python train.py --d_mlp=448 --vocab_size=709 --activation="geglu" --positions="rope" --init_std_down=0.0
Each number is 128 + 32 x the weight over the matrix's rms, rounded and kept within 0 to 255. Layers, rows and columns count from 0. Numbers have three digits each.

# gate: layer 7 MLP gate, 448x256, rms 0.174, rows 260-294, columns 0-127
# up: layer 7 MLP up, 448x256, rms 0.182, rows 260-294, columns 0-127
# down: layer 7 MLP down (transposed), 448x256, rms 0.121, rows 260-294, columns 0-127
gate260:133129145133105066122112097139090117195125102181122076129151119141129089107092161173169109098143153118141154140124166168126180142135161093155111099094082108131149171136084162068202060161064112164131082174107131134093074117108108117140131063149110135183076137117124157154146106111156083123145148120137164077173079111047121063118120133175138102119109083133139150109140084150112083110118
up260:123177167120131122204105067090110155162129121146135105151123068118120103104127106111132065147108065145154125109107118109143116112128150069173085101123183126083099164062071153096119089125098139097110157058066134146085131147168137147114104136148116102104085121123148114151144092155090167175097102117116165116157173162159126147072169166144126123077123160155084145183154150168156158094154
down260:107156116131153080078144154135079109154135071118118080154162102122133132150102094140159147135081135103112108076114141134080144108141141092072124129159099130127085039121143153111137130163168109130128118157180163088156173122155134133126108141116123161127171195191104090100194166135046122118103146110106119078146142111146162152116096162155131120135099105184136126105181118093115135114089
gate261:118149123108137155110096144107114131123100112161174133100101142128131133207149166130076197111111135114175161141108083130138126113160109184143136185142123207142132141040168184134111141161120082158115102138170089101128105133142079086085069114118172136120136150146146133180120138183115199167172122118159085139121100164123053114109122097114165160139117163086071122085186132115123095144129
up261:103166136105172143107088091099127083121184126142185156106183134116127114128053077117186085101141086129138138077205139083126154117120136133116138123132124155098087116098110130085176139172172142110158102124121108209152153172211104043129096084101098117142112117100143094146104128140118162096104089155113117118093111198119191142141168149157117128143129123205107093086128108191126138112117
down261:110146141090127127116121117170158135143086105138130135146144139117079052123168119122118111162123104125137161127086129099178192093160093129148088112136164138117090114144134105155103134111152129118159116120163066123119129123160092086145137123100151078150199135042201120107097141123116129114143105087138111116148156148114132106121140104069122142140108105115166142134137126079126112144162
gate262:089085136178096119171139133119117158131163105096100151087164114118097141151071106163102167127068134119112141110127171146132111099199127151156150105147102151113133127123080081168154110144168162200189135074167119073165131115146146148091129103138109174081108164121167176097109138131093186189159159106080157141121074112168114136142119134109122178167119151151153141095083158098115118152041
up262:091117129133111103069128136184107104103113187135169150160132144149131109101087140162094078146133115091168083182163102131118073149122122095191150128133167178096133143107098117145154137168162131108142111167089151098113177129119148096124139068160143125087146180130108107170158135134149098212099124098082115093084107109070148110147141138124103106105148151107125101100138155175131095135053
down262:047164112110095126143114087107101142089127140125112155130171167198076149059106177085115105104114141056110126118131104109144089114141110082083108131105136100121114083147135115123124083112093150171112149134104114154166122158146097076071094107159127102111210135142159115056128186146083129153118101139146140115147148159102147108142138152110170163101135099147102142087118091083162174108139
gate263:066108113093121147133135114097088136112059102099109120139118088158125131187127128133122134179145074160156106147138100063133134176119107115149094134115117153154126176073127059149115112102153172104085124066104109100117144098125153143113124157135145146147116066121085140160157054119107068172137064107093083207051141144094138179130114093158124133049086133180139092157123165160130125181093
up263:133117132115145136170096134155088145129160145101131099114105102185078130112109194150109123107123126132108142121138159144167127092143127126117112052147067123171096177169095156052189147118116095106135128181101158100090053135114166151136115168138168218155185071120077118145102123125125144145165115107136133119155144124115148163132135112059105134147147072137139132128096037155127156104152
down263:110082073122109114142212106118100086120123116141060116124193122152206243148135164214115134143071128117208132151130093126129064105076124189122106089097111084038117107176148155126145071165096112118129159094078168095074117149131100111089167132073100221074182121073190124135208168083067096170174117108177128154117106088138100091142145112096159151132158103130111133158127122131124089100153
gate264:112118110127215122124136132111118161142124148126093106123104089184148090092199096109147156074151086111134129114142138182165134079086119118149112141152128157144111118090116166156133081110183138145136128173063124134103066154117153114149070123154119117110079091137095121171060108103086049143131140099149109124096139130120221119184214113128125111088110120161133089139086143123123158163144
up264:113128156082161137103094071163110144177128085115187109093105120176122084179135135184050085100103135151108132077034155185116125098121119096111135131114092115144109154142084067104141158120096171114135138121133171124096079184129125126110117139179099144127102107083168111112105186154094087091147165127123132191169159140099168169137141079181124104143128172159081111125101100126113134076124
down264:071180105087132178139141207114109117133140078153142149137089062122184140143172067110143132035122150137127150095100140162112085097104180065105132151190066087062152159148018158157163120178158173132137109103136130096110067165111098168132121151156118121152203147100145089161093101091130163158084078100124107081161129141137136164098143098106134085119164175109071153151131083128147112140123
gate265:074095165147146094138137137084166137107114149090116124115125118144121132145118105106116111162145120119158181137167122066196200162111146115176130152120109151108137086108141145137150108113136120095196098045120102073127104114078141160151157134100125141142081093158123073140175086108081126095116169164110161112145094126096110154151193144185140067124144105124171095165067112106104128036085
up265:084093064096168101185099154140123169136166138144131121141103116119107172078117125083181092044132101131140160091136126168148182092163096106144141180116079127167077076136199155120129126157138153125145111185139091177143135118059131116138158157137152163123122124119101153144058107083167096161193172096162144113100106082069124090109161128188156099105145193151152138123087138141158124120189
down265:159135130140101151159078100150114154166104154148164087109127104133128133128095191176111118057066105121141175104095168072094115134081092127069098101137155066113174130115084174123095147121060148204178171059125141106166155094109070163123111114109138138103158178160120140106170154120092111118117146166109136064105143136153101108066170082101128127116105134125146082139115086131073100164071
gate266:156167175086144163069103095148081099099088130110143104158118137123119152121147108094082132176096088057112117159111175172135147167124164130196120139101084122144101145133083121143076127178133124136168123163146129128154107094183097101156080165136050152124131192111108119107101082137175085159122127114099110122102100143154155152099097121106130184197096084112134141139086105103027097120110
up266:187097119137112131112140156170128134158116141194101097130104099149110136129061112139218102098087136110103129135117142129135167122169121171098148156141124154140141071145152121164067143140164074146117142200150055167104077093133141150176145063135191123122161165180187102152086055113146152078114150127108113136095122114174137046135099136108163126144112153096053086151089143076125154172144
down266:125132147142160172089107152150154194122129108125116206124121087088066157159121132058151169088120105143117144111198113198104174146107069093125122101086149092109068152119102130112129149127153097143165091150175137133135143126100159156134166133151144086117122120134160153144119069123104140116148126116133131106113095166138094192204151104182182067098093170069138162179146123118117123100151
gate267:107099087135146161104137117140104156137125096127103114063178142170113119144136123154087127153194076126077099137103172099147051091104126167143134133152140138170106168126136115199116121125092157054099186145106138139148118141199147060098093141132091083173072106040155117147164159079166093130144119090110118096080153080109126118123117154124109150129161129108165176063073172088152160101139
up267:136106103189192147158095133152129115139175097157163166133132131130054122151145128132089080086133134173182086157130126100124133161170103119123139151070184106108131125113141100125072123149162071047075158102151086126195087126101132098197095127098115126209148096138171132208132124068141130127099045155125112107097143119186153100201157197110148157067133191125087151085118173091157106121093
down267:115113097114118100168158154125130106084149134109145101170160093069104089110120150109030140103127144094090087136107093132072145139131115073171132166119181170161193142105139101158091136092166137113135122117140142206176187118127170102119171172106152116121144179139147186164137169152157083145171101139139155109108105182115108115070167174080113176036097147157076130139065101114088133104126
gate268:134143129129127146184115128111064072092141169107119181115130182137129133156164148168167165112059109117107152152106095122121113097093157168184109138150155096123134078130129116127175056065132136137118138105154147196126193134122114127204122133115116177166099109129137104109190138122119089113181131096136070095098160140111083160105137101102142169097161101137115152130079117187106096056152
up268:113111127096157177141109112158135134147130110089131159097162102110129161153173138143094149145141138065166079119106153074146120102115126115158131203170146174167116098127131113195156156147101179108127150136100112119112070079171109091101147174174160123142130073109122097084117129103134181105182156125158131135131116158166134144116115107117129161146125138141162117147126103069114176133122
down268:148134169151135152104126134108104088112120143119126125136119152123171214142118145106093135142178079173180159100129145148170118099142136104116109132167142130112095065191151161185084147116114104145126138083091094138141133126127144129157097134120145104156118078101127115150155104136100122157135126150063139106120100091187133131147078142125129131125121110212117138148178178128148135112169
gate269:077162169137131150107181121161093124089149191104189134138187075179143139127065125165118143137102167199065088069141110120180140126117180156164134097152115129080099099134084092130137177121099118089139094091093143106113165074156133090075115100169146131081128113099110110124087153124103110109098101134131147081151154103099056091154147080143126163125113063141076183128140009120130145153052
up269:103104146066116132121146075117143062135102212106135119064141141108078162144085116140075166165133119131164125105116135017089088127131148119122198132188098073148131113115121146090119199124158023100179167100151155150121154125121124167073146103115092145154120106161103150149127141144146153111096166128087112146089175100062188159116178085139111069182037112121200122104123122117098152146110
down269:149149105074168135138125120137134096138087146127101135111126146145113152092123103126133130118123157161159106157095179172155130175071142144114133149151152100123079138115079139115118110093185109189118131148104116087089160164156081173121183133115169087155177084095128089138104113111092179140099112060132091090130113116068163098203087062049144153156143097089163116088123107098176136147102
gate270:089078116089166137162104091111123143085064175080085191132137072102116123096131124057156137109122115099138177103118108147162105096136099179104119122188116137144137177107140142129175186103058135166148160195075075173114126122162131076208181118165130145170097082098110170093147110145129111139151080085140085120130149116104126151064160131143139180147142158205126107159130128109147176124155
up270:139071172177097176140103182086193143158084164147093109141136148189174116131107180170101156082150139093127071147111052145162138148177080118138068074112126104090120161180130103134048119141098081104124138135134094060142169112106128130187170143098176137163233150107118073124073147114077096126100147066146160156097129183150155148112052133081180136183140135136138194113099091119117069130088
down270:115121113102112154111105149116113109073111148094118118092124139137143120122107196165120141119083150056081146094135111119133118120152185124089146116180174188120124101145106157059100184118138127156116135055158136088102119105134115201089111128117171109076171149105131170075107071108136104116073115129117117119139150141142172114141129154112038171100107081164103099121092150140152071158147
gate271:141107165097191139123145101189160145090099165147161128083089112166190191105119098122118146157134116178101122081129143081113111130142179170132139183217139125110108128112088134163091101148102084150068134167151100156161085139136188085118122066110131132156179099070173113083114107142118134119150104105068117111118131103092157055106125128131065140143072195133124200155169137110116159162162
up271:155155088064169105157114100202149135124060156104065065102117125134134166136109137148120146150155157062141150118111105168169140104158148156091104110141130104174141105177103136085132119083125135126129165108096071030140117110162110186096143104153094107148102157093110169124141142123114093090049126141133162142148167082089141129114199125151124145128096142132152106140125140128127140125144
down271:106105111179105090088129120087086124134117133074159117128150098035128128189173144150144171140171137088155149138117122173129127103156186139102148119168086144079147100150149128101124141131112063135162107078131149089115191109094144134082095124133152121143125138094189094127099154079121091139112131156164128109160166132109115137171118095051041137180134150065137153156178116134147096103137
gate272:139133133125133141113089162133103192122155175102155082057117171144140165134117072108087149117138123097147140090162105107069103145058148179148135091043109082100112104149158150101157116123147102129127140107117180107153170068138144148200061120073152086170114115180148154110118098150102127085141123134116106153130195134164130108181142130108130101096124176141153133137158136186133112086105
up272:139097144081149150139194087080165087137138100132105201125132097077092150123142156115121102136110101144116049136147135153078197133092153166108155134116169050194158106081190140154094104090070087132133090066151140096135126086133132119148145133144092113129095061073090157183087125138108184120141117126124107092144086099108104136132154096125165077145140098108134120124101114136172144124109
down272:129175125085130166113144137100096103180162130132108164137061086097112099067150174087126133138121124095141147125125131155102168064142070121165146082130079096162119126116130116094162100158103177095110120119139104055118092114177145088164101120100118105099083106142116137179103097149056148137155160161072128135126131104117126102150112067118170116141157079169134146106128150156116128100100
gate273:178106149122127140191139175134133111103111087092176125170128123165093105158106081081130145088109154147091134117167132149187169142131115118113185212129179129089146139071116172164184173095160095187123150113139182107132139105136126116081098148136088175190124142122095169117122144082164097100147166098082137094122116086150177164126149101117111140158156146109161126137144128149151125107173
up273:076164097151140114109112096115094156157091111099095114094123147157079204123148106157176096164080117099155094130094122133142153144201094159145143189091115177142125151183149152108138115103124169149173132082132129104126171105154121152140128110173124168147137090091189139116133142100111134101128159112135080147145123153104087164171164101138171174131138116192090169124085097110199098111099
down273:163144167091158083207150095139114143152118180212126077173127166133152137155073122102104168101146081148113087127190158091134179101097116166075122099144149087085078142112192172065076163093118115074114152155100104157097094155133099111105103117101146117171174080143173154176162126142127078087110098145066116190081102134078147130120114102120174151156101085106127055113116143131120065106086
gate274:168102087103176167138167133109090160105149131145118122132167101157139072108096128071099160063084150070035140187098141133186111164119098120155091159117102173140125152136136161169090106076188131131100101062121047067179119138079124166175173122136104129054092075090154139102082170119095106178126106151123163140110141169110106130096150120146107088163134118104161102165103172117136118103155
up274:174116117083134112095142165061090140156150104061190110127117102206119103162129105151122143117207177094121144106100122162144156082128055124097090166134105190074200175131058098080094068164112166128125117159099094162111175149137100091155126110163123196117138156116157119125134136163144103096148152106100153207150106088103131130189105123107112094119198090127166176095094123158132124166147
down274:071164085096081172151080129078153108209096105117103147126126184159109141142181139090084140132135156169121177148150125200111086162157112157106140092079133077031085109182047118153067143099103103092154117094119137110111060140091118145103122142112129217080119113181138094111085144185116106149093100121149130190132147170098169171146203110170157095170140106125151143155122174166148061143102
gate275:110131184087111081137146125147094089186108136118100079115107125110154128178120130130121161116128154139133113088163052186120115179121136152145173101143129126137112180114102103112167104109176154153138174133143198128156107139163117142192133117169122158121146192147125085147124115153140149099145095126101153137154118104134069170153147141160131136057151136139195124051094151147127115094088
up275:065096145090140125186150105126117133099199182146107106064176173111131109196122082083112115078126132145129137125085117109111150127108084145073145128169092155104094138105136084175155143105119151111047178167129138162176069093147141107159123147174098099083146098185135153178141164115055108056137150103123111153106168158202221114178119135118152156108092139143150154173187120148111158142119
down275:133123116183174086134085097085108137136122113105123152094110110102131130136154124150132088086123118109082113164104122154158133124189132088113174103093140134069058153100105106071141138116138115090113142139125080125120128079154132121172146099111139139158165100177186099151171072110104109133157119122163149165157105126083089127158092084090149098146128101114108136130148167094098093177104
gate276:130098093141078084119134128115149151160082121141170155111139217083057110127166173084096205103114117105158126118121068134178051159147195148154145110114098194097125128110115094143084196131088119082116120078129071130129172096123156172111094087109038160144148131102080108111102138113137086205146098107112182076122168112118140116078170109097166127136074141112115103124132122132084207068111
up276:101083097158091121186115106123086102076149053190097145128104109154119081139082123061076182129199090085151201074138172141160113163118123153106151089175108116146185183099112137171119174175128131148108174162152076129159122101159073159129171172114113083109141155105123112077128122086164133102149122098071108190167068117133129193132118168107138092134131106105084142156161131193077093129135
down276:146127102168137048126138138098124139130142125177137104114073048165161162142083128149110166074129063177144148120129148095113088132119124137159116077126119125111177061157120135133088111148097144179172091140134090164087107156103164147129140134162144204167065180192170131165124145157145124115163153133137131132093047141117146098111120088145097188131143156137140137149118124106125184136134
gate277:106158134129160084094112167144119127098157130067066115139152116082108152149105159165122113087099107086144124109151139112146150167147144104161133160120154093115139150055158090143059156152083178098074088107120035155189146123135126127122103137103067209122124127136114124092110119142104186172152123087142165133122114082094168145095136076132139076116160109165159142168168134099118133132090
up277:071108166104164136169142152130173094111153151137107078155139098096162158110146131101143087100162128150105138108157102100058183087084145072143154167120109103073070074138153196131140166114087121176088220073132126099120109074166134154113172074121114130084147110122183142143089140125161104087098146134118138094076150096081136093116090198084073050110114138117118157185072122156116164069062
down277:222097117176096101126087129012152153074138112140112116150178123122114115083141200088116127121130167143132085095078160133103168133087135101131222121152128101165115118162050120078124108109121165116097144142103087087138082107110094095141085074187063158083111117119117100138143125121092154123173134094201090125158128113063111169074166135136139149132108114094074072093125133102097182112106
gate278:128138170171128151092137097102098132134147128087119087145157071133138151110072100172154057139133132154181086108114114155192125071158110126103107122112121072138124084105137131063108073076099100113090157072103137078080094163120132140145134175115130199085139115110115171143113127091137131088123114147099150137161094114082066129097092108152163098119125102142155139140112131162112124153198
up278:086167104099138124146142107104105106161120084151153080141116135171096108114116158093146159153120148092175116145163097184157121098101112082141155152129130148185143140175123128124130150148143133135121164109092114071084149126154185140112147138146175175142108115138120144101094149141080144084142183108160118142105127119121119133094127150087165120145105161107066126126130078134077104113110
down278:104171101127140126173147137115149128139210109156114179152162099161061104125146130157146105151140100163147149117085150092158082107180118104120119094140182151072149159094107145148110106153126124131153087131129174156064133152140145106178123118106118103117105096144046136086095119136154113161164190092121099099162143077111094124130120061068143132153095138141092128113183131167088111145112
gate279:151075143172186089160084101169164105144149152161123069138104138071094175130114096082080126107144150172136086085105113097161133129129142113127134117123098158123136151138126120087195153118058159185158064133118141108145203152130187203109103130121131109134112131125132127127095128119109088116118119140069123151122093134160131193101207121164113153123116108132150114167179138147132099146144
up279:101176120147152154121141102134126125094087124118149099087146129167155124087128167140089127150054124123161121186092117097079086133171127217189103102139126153152172102137140134151125113090160132130117173092113117157098052149178162155134140123172067173076112105139076134091137110127115140156146184138092125057123127123131122120155139118092169114143143110074160089121113117130118081160124
down279:172096124169090108130104073127098147144124091104126154140107182149107138154124124171142145122114166115154148167153122172110131124151127161150120135158152144177089153080102092162133112144142122109063119120118094117132130105155086161151098108171138121070080146177155141135088159131139154100130120154119165169157142132133104150092078206118128104124138096091136107175134089085132063170143
gate280:153145155126132123153132114094138171174102173160118159177186156107121044197124080148071132154171120131193111130134115141153115106150112157165146095100213154110168151093128083120135106115112194188120160135048187125147077093119142104100075200094150122152158126115127177083093086124159097180106120178084079177132162106173176126112163186082101122139159108116095135181186134053095113090241
up280:164122183100106161124177116154180093164097136106142102092184171110129199121060101115149133133094197148162135174123097067166174171137120162111129111171164137132125137152120093126116129129164127112162116132135098154177087165053089129137197173164165139132118141090123104128153162095157147156135149137117115058147131115166098106059107145081083153107172097127132142177157130148036117156161
down280:169155111104137143079093099137183095104147172149056140105132129140127176193122091111091063160124115102145121136135104102122169153144156218117113128086181092143192081065145146131139079140139195152116157088106147115117111135115089075112106181107152158086174085064105176075129095146161139162139072139134097161149137159160123089105118143133142137101106072147153177108099068111166149142169
gate281:116124134157169122137105186114107146096106152114039087106105166164161104097172115102093041155121082113104125182058062135088116155136116123162042132116119160157119069139120159085157175112128129195134152150057155134080122132163050108158118160122137110171172087069089150112125118118165101137076126144126145125131133101124083153104131068115139136083086158140102124099180142139091138153129
up281:161119122093140139080106171098143100134150161110128096099153129216123065121110157166134129135148145133173171128202086123113133145133148113167142155114063120095177125086094133096165177183085132148080149177173157106120169132140050167076150127120152114137102165154134112142169143145097141131102152145168060146147137152158122109101105067146097064116074120099111146107080157106141172158104
down281:168072132123103126066185109108119116177148119167140117103121078133123145133145177188170141091107136149149113078116079167112089132144087129178126143174113169093140130078194130143070086166111126100155085110134187133098167147158099118182086176100155134121153061202124170104172156091145060062121191124125163070135170117140148094086103101158109135070139134155122106126117172141113110105119
gate282:151144155145100062104135103129178106166096148128109137123120096134137131116150118127092152064160147081092113117066078098138162130191127152112149110150102074073109127152140085089111145136154130134153172139138128165179124156150081135124123146175138100149167096114153130152116132137170101127138172107105114138147134110097160089117144112146124083117067186112116131155189099118169190111145
up282:183133132144128114168147134151169139098133053116157167169107121158123174122155153099113141124147079199095108107106130099146134135144112126103100118142162095159064192178124122059165191115144163148152127142137163154165154121098131098092082114111109132158056112075117102167166098198101134096103076129124102153153081076139134116058106167083138102169126140057132093127113149143124110158121
down282:144164142152109138150157098089104114097157142131104108119070135204094061119116188077099180151124188166133130187113060103095165112156110158099072175089117124158137165119203168154162171099167154196130106082117153085106148136070159099132104103061117097147094120104184098134155165164103108074108139121081103121108135131121111103118128123158128126134151171124145137166137122155133124086147
gate283:131096084174068116078120107124127146110090125176035102160114165068094177142140109140111107139121146152151144139078137169090141114157177146122145171138135107107227089141150067099148100145132133140157076173075150169177166132114182136120124079108118121142155123119073205133091140166100118125183155149092142114127120107100121133029185172108143162199116134198153204144120135118194077160087
up283:130137110153126148107121117122191181087154086057108155144076145089134074192147140100127105162157105127099153113118131176098147135127163085116160073155106110090110154131117138122142184126082202155134188161137100121175141140055150117141107091072098162079112144142160091110146133127217104178105109139161119154096118164111137136106088097182145082109168159145103157145128111114140182141122
down283:170114156108169147151159123152062175079145159141154187161184081129161160118115158084094118092097120150097151059109138154134143103159117097187110143089096191153131123151188077101129128142180101087147152129154159110126126173122095108170145124163136136142179100154143092100165132170082091126149151129150092112170155179168151124123109092126078171092170094147134118096097181172064117167156
gate284:095067168127081105144126141117112106107188131114111123111082119086105149151142092115085112099095101122135081143130079149092121135087111123075117173176158136100101143143237115105151097130175188123136156111071150150159106116175116157148121135146143126125179121168187121148110113160162139169153118088139126127198167115121114059117138097049092135110057167153176147131166080174177146084158
up284:120150136077111124112139133139155166136199055128154134125118126146145127126136181122087110103136118136149039114085134124122073118027123163070059126123118099148158119115122112081134142121126151156118107168165168150154120116130149135172096103115126099165149129147126139161112106142117120142149067177152124134177084160102178153148123090114151095087148093158130124120096125063124104092130
down284:149182109082102073159161106106090092161131199122062053144146119124077146127151140153170166086118109093130170123118157103112108114117126160156138177160135099136159096133152207085103148124119158112130109124118161166115155136118118117081106134062136128117141104130040180133131099099152105149100122157135133122147119161068114149111094184127150068109163063101108121177101153090112109158203
gate285:073113156121099109143152154108156119167077180101051133118136181107100130127110111175098111093153184162106126085159157115138151084102128103097082122142103129093108128096152144132102155139174158115086141185109120151175117134169122143107097168143150209153119096115115131112170163117136107120147099158111140133158146101127098128087069183122153111144167119111168125134152103156145106101178
up285:150182145160096142118106080151134083129192078089118112171114192103101134162128128122095104118111155136089088140160124095084181132108131089153133147157098136066088099151110081120112119161120096129139115171143145061108216113091110184101148162107137121136126161142160123111178100155064158130171147179164115154098134158042113120174117123141156148084131164102141126113117025145149108123141
down285:115140144151172140082147106084181120146127083123095092150076119108093161142104095091107131182152157146173143088115120148110135169162141112082098123128075134144135094104146113115174054106088114114170106108126157108092122142069133131159098164163169092159195155087098107075080186150124118124148111101165110149165146150215181141119101118175136156140125163122142175167134154162117150072137
gate286:137129213152182103119157138109084149125156195124132101129144117104110099077137137134093165124155100174118146200116141078111141125137115103147093138084138101099132126102128136131137162092118127110126108120043121078117186106119124117128094159150063147112156162131074161154121108119113157103147127150105142189072105058099127143121150142099185110127127160112154095138184060126111154164117
up286:183114148157121131109170126126142119126179137116140199121099103042148140117123140108132157158131198151107171180168137168153067149155143102178119154150096127121172113159118088143137079119137112104122110072110105144199096165123076233153049125065163156155137116179167123142078083191130167093118091109092157156143147149073094145112137138158131102119096091134134109127123133096137085122101
down286:141169075112093120105160105110155103059068135104102182180092073164132119134165172099080084157135093122047138086100140126080114083172107104144156079109084114097121113065127127147123083141151151169165144172084142130170112178130149136132161126167178123095147164114126157116152155085097118144151136089193179166093142136110062148132154112089136171152070119145111133094165113093123112127172
gate287:180116117088065103120144134157132114172164102139134127120088164094085100147144165144095172109129152117136126096128139151138134107128118129095121089107111098168050171225086142065149125117101047124140149138120107176095149123052187111137080090105101134166142051171064135100184107180115138134132171204087095102146105135146094100060074080148073118119127122148140094134156179109074133113146
up287:079083092159192120087134095154165183130117090130152126165113087115140121151099175109123144121164113116153155096156060085081072143136108082139187095142075155183096104157118104108091098163080101131182177139059079127122103116122139098148108172121129117105133136170131056160127110141165071108175107071093208109129140145148080115106140147175156110116129151079140138104078151106073150120099
down287:121183099082117172126079141155131213115165096107156077152121112112145083145143140137088148115117198108141105088091102202148111095042172131117131161196134127171110152168114092139091130172096089122149097160092167081111185154133150101183090117054069172112150122170140081142159183107142178160144176177087102057157112130177169105182091152123125150115142169146077094111080113121071112130115
gate288:147094168098093126100140134141157218220200066120151107112123179079151130167172143120139121103155045116135093123157147110146182124185094157152101152129181122157104153158116144148144089131153128109166153172132033095177143179133157158136157142123092167135175156127115138101179112124161199106122130092106157097135125093097126130131123154149180130183202112126154157095096110119156105140074
up288:145153144077177127143082134107095113099165138152138166083139121098132161085112148084192117130115113162068138096157144117142098104144119145174176101167153129121126075096130112127158115144087163113125129127109150081106143110094116138085110136173172184122125141104161136146122121085126129090095079158142105122124116111078122110162115133171136148133157161096218126174135114094129116155163
down288:137193151094190147115123075192152112098107073179156109127090240168085127091071110158118134088163134140076142113111118119140189143145180152123138143124139139118087164100142127128083163090076140094127141106126081146132097140097152151132141074177179135116156129086115083121071090100121144157137120062126073122151158171161146113126139111146113061094203141109111114105100188095135132114224
gate289:141120117103105117094158134152107151071171095106126125089137189099152130157121162149137121152110103127078141116141212141126051158186175144157175149174103156185140118139182114121095128137175163135122145113157069060132137120107127092092128131060120129173120175128093115116124118209176140148172116110125102134140128130111120149105189140119155091131139187146093067078120173096131109125168
up289:150115153155108097142155134154148123190129163171103143131097090200172116121192124181097083101061160135161190089142094146088116105088127092141142124092151099105158089157078086121164127154160135062113154061147180103174129131155134161089171123186119120171104178103167148138105148088090093076162159110141112113090191119139080148116136106119085117080189132076149109132135100180131114084129
down289:125138131178152158100168139088132114158167120145150106100168157118114134059095157175063129101154107136076118075153145147142133190128142081116122168119152111129113121100181083108114135172177124175146142114085114134134161117094190130170121079149102110140110145193128078100107168069136053171142144139111137110123092121078155181096079132106137141188138067103119112127131123152188118141109
gate290:126119103136146159124138102126176166166099151119118100113098165134112109138098173086133146133154169136167120118104114100124187132083102141165135122126200140084126162156126109192129152133067158057124130082087108082100125142154124119060137117133138130122146150131159125118152048095138111126129098180080106168095148159104134153144202162113125090146134160071143146063168176135148082146141
up290:168108127090118134135134131060145096089120116113127190119114070121137125139099146153090126164105061122096172098157064146098146074139116119074063120095127206151127146157123140094156130129107112135112143127157148128118128087120173143144124138110106155147092134148075149175041148160140194186173066106130083116096064163123126117130176119170148117126145124094116182103117142107099116109104
down290:116093137105178143126188148105169127145107099108113157161102107077129142124145092142100083165139100113159185210159086115087144164145124109133111130146148125111169122165119107120144088094085105221098136149147117163153086116149128165117176126131122117134096134121134159152152144108123130189144167168110113089111122112183116097159123122127129164125167143139108141159142156135175140140128
gate291:214182138128125114127107082146156174139107141130141121158142076120126055094124178142108119150132147135110128150118201141101148096112142076129086080113107116124125156088098119173137146153081160122124133178133075081178154101142174111132126121062122137138133196134116191103122123117143171145049124143155133122104105104107120103175132168082170085108135130141107158090116116149153147107104
up291:143092083116141149108083105158072100202072109120168222109148183147124137111126137113140115132138080151120119174117146101119116112157127103165142103145085154129095111154138134105066129106142125141101129163158165105144165159152205110167202133118140110149129135134109141137157131160088187125169081113151123141164164076108152122101116183125117142148086173130128151067125117163080124077105
down291:132138093118155137161140127100156136096151197112140086125078139124203124113148121076147096146155109073130118097122121121148168196131152103146174162111096149123114123149156122105122152067174147119173110177148161142094087198119141135162109094127187076124111161141141127115003115178106105147193099110120106140112101128152149135129082163139095177131234124127146107177091133112160195097107
gate292:162142123068103102093100169154126120118076148082146051092086132096140086110238106062179129181091105124123146158146114082094183102094083130105042179120204181126103113126173078064115121134149115130121066154159158190148095158194087123119105176155123093107141144169112122139137144100080145173176114119130162128091137091151179096173157075130140085128156043124155113157164135141125138169122
up292:145178148144161113125112211155111115150168124108123151085129126117062145117095191121095128095132091124080117033148115114114150109153083143197119145201177167053147124150108129124130119151123152156146109156115122148171096135106153132091138076105078122061141078095147198167123136163116111131173144173151169053134155166123176162128084173096139156106088121136100080204205105093145109134131
down292:070178127075185173098135156130135119134096120135123141135120146076081154098124084121179096154140119135106165103164160180159105132153119192123143086053107130117141121120067118171139162122120093098120147124131141136096080144199120122162172143112133134105094133144117151099105193131122169142164144123111124084100156090205134133088083112158162087170115121157116113086143187128162098076163
gate293:149119159133073144099157116077122084086125081156122146082126085116156120046192113143170086103129131141102129083082115123134145116096117184066123162116082155135140190130117126135099124155128116086084082137150154123076141091141099110102110172149151171108159162155141137140110174116144150108089163178091120073089119164115094112109112155089077164084146062146191168117129105125143112155127
up293:187112104105154144128171141159162170105130190110102122095111112133087094087100176102150075163082179182116112221189081155158176148099114101102155122150138152075099064174115109113154111112085104145098110175130180080171094114119151126153148105191183043092119111117084127140148099111125100091091142086122113145090147134131089122115145143125070155115108141091095099120153151135157100154115
down293:169179153086103105134161109073132100170121086133155129148083136130168166078108156196148199118094193099113129118168146170156095155110103152153152121152066065120109101137184117134145153130127117173157094164119126090113167139130054135143151116151087096203113089173147196069105152169125133112188163129162100151120106169101126092154148165114095149155075117144101133181155114187147179127092
gate294:110125168158109117118143103124139116125165122169160157136122096124179083134129092113136122107142130125065148056097117163172120046124176128130086135128143116095129159097093133141116143128133095088127160142139158128132149120148145117107162095163159123151153084187198175170160134159150100128134157153128159106184192104122172104166095120054115092067129160136164129107069097125173060075159
up294:202160149068168061138149120064104161065202127163121066146126085112162107166117126073184133142115141132155167074106116119136152163126184102131151146163147149163130091144156088108116139119104113127142085117133097147136112128163242203177089097101104139132153186144084093186174112146087144159093110125085113177128099152172056146119074186112130138168151160147121169152128169185153096145123
down294:141097055165119157139098134106115102163086135116139153184138160092140153175102119132195087149091060141056137132144171147154113134183105150179118148048093157118099175182127152100036172124130037132148141151145148117155103105110106128139151186155098089076087113153142127184124096127143135143100131130126186141111125119102091124150121105107103168123071141083084116137098083172127087122139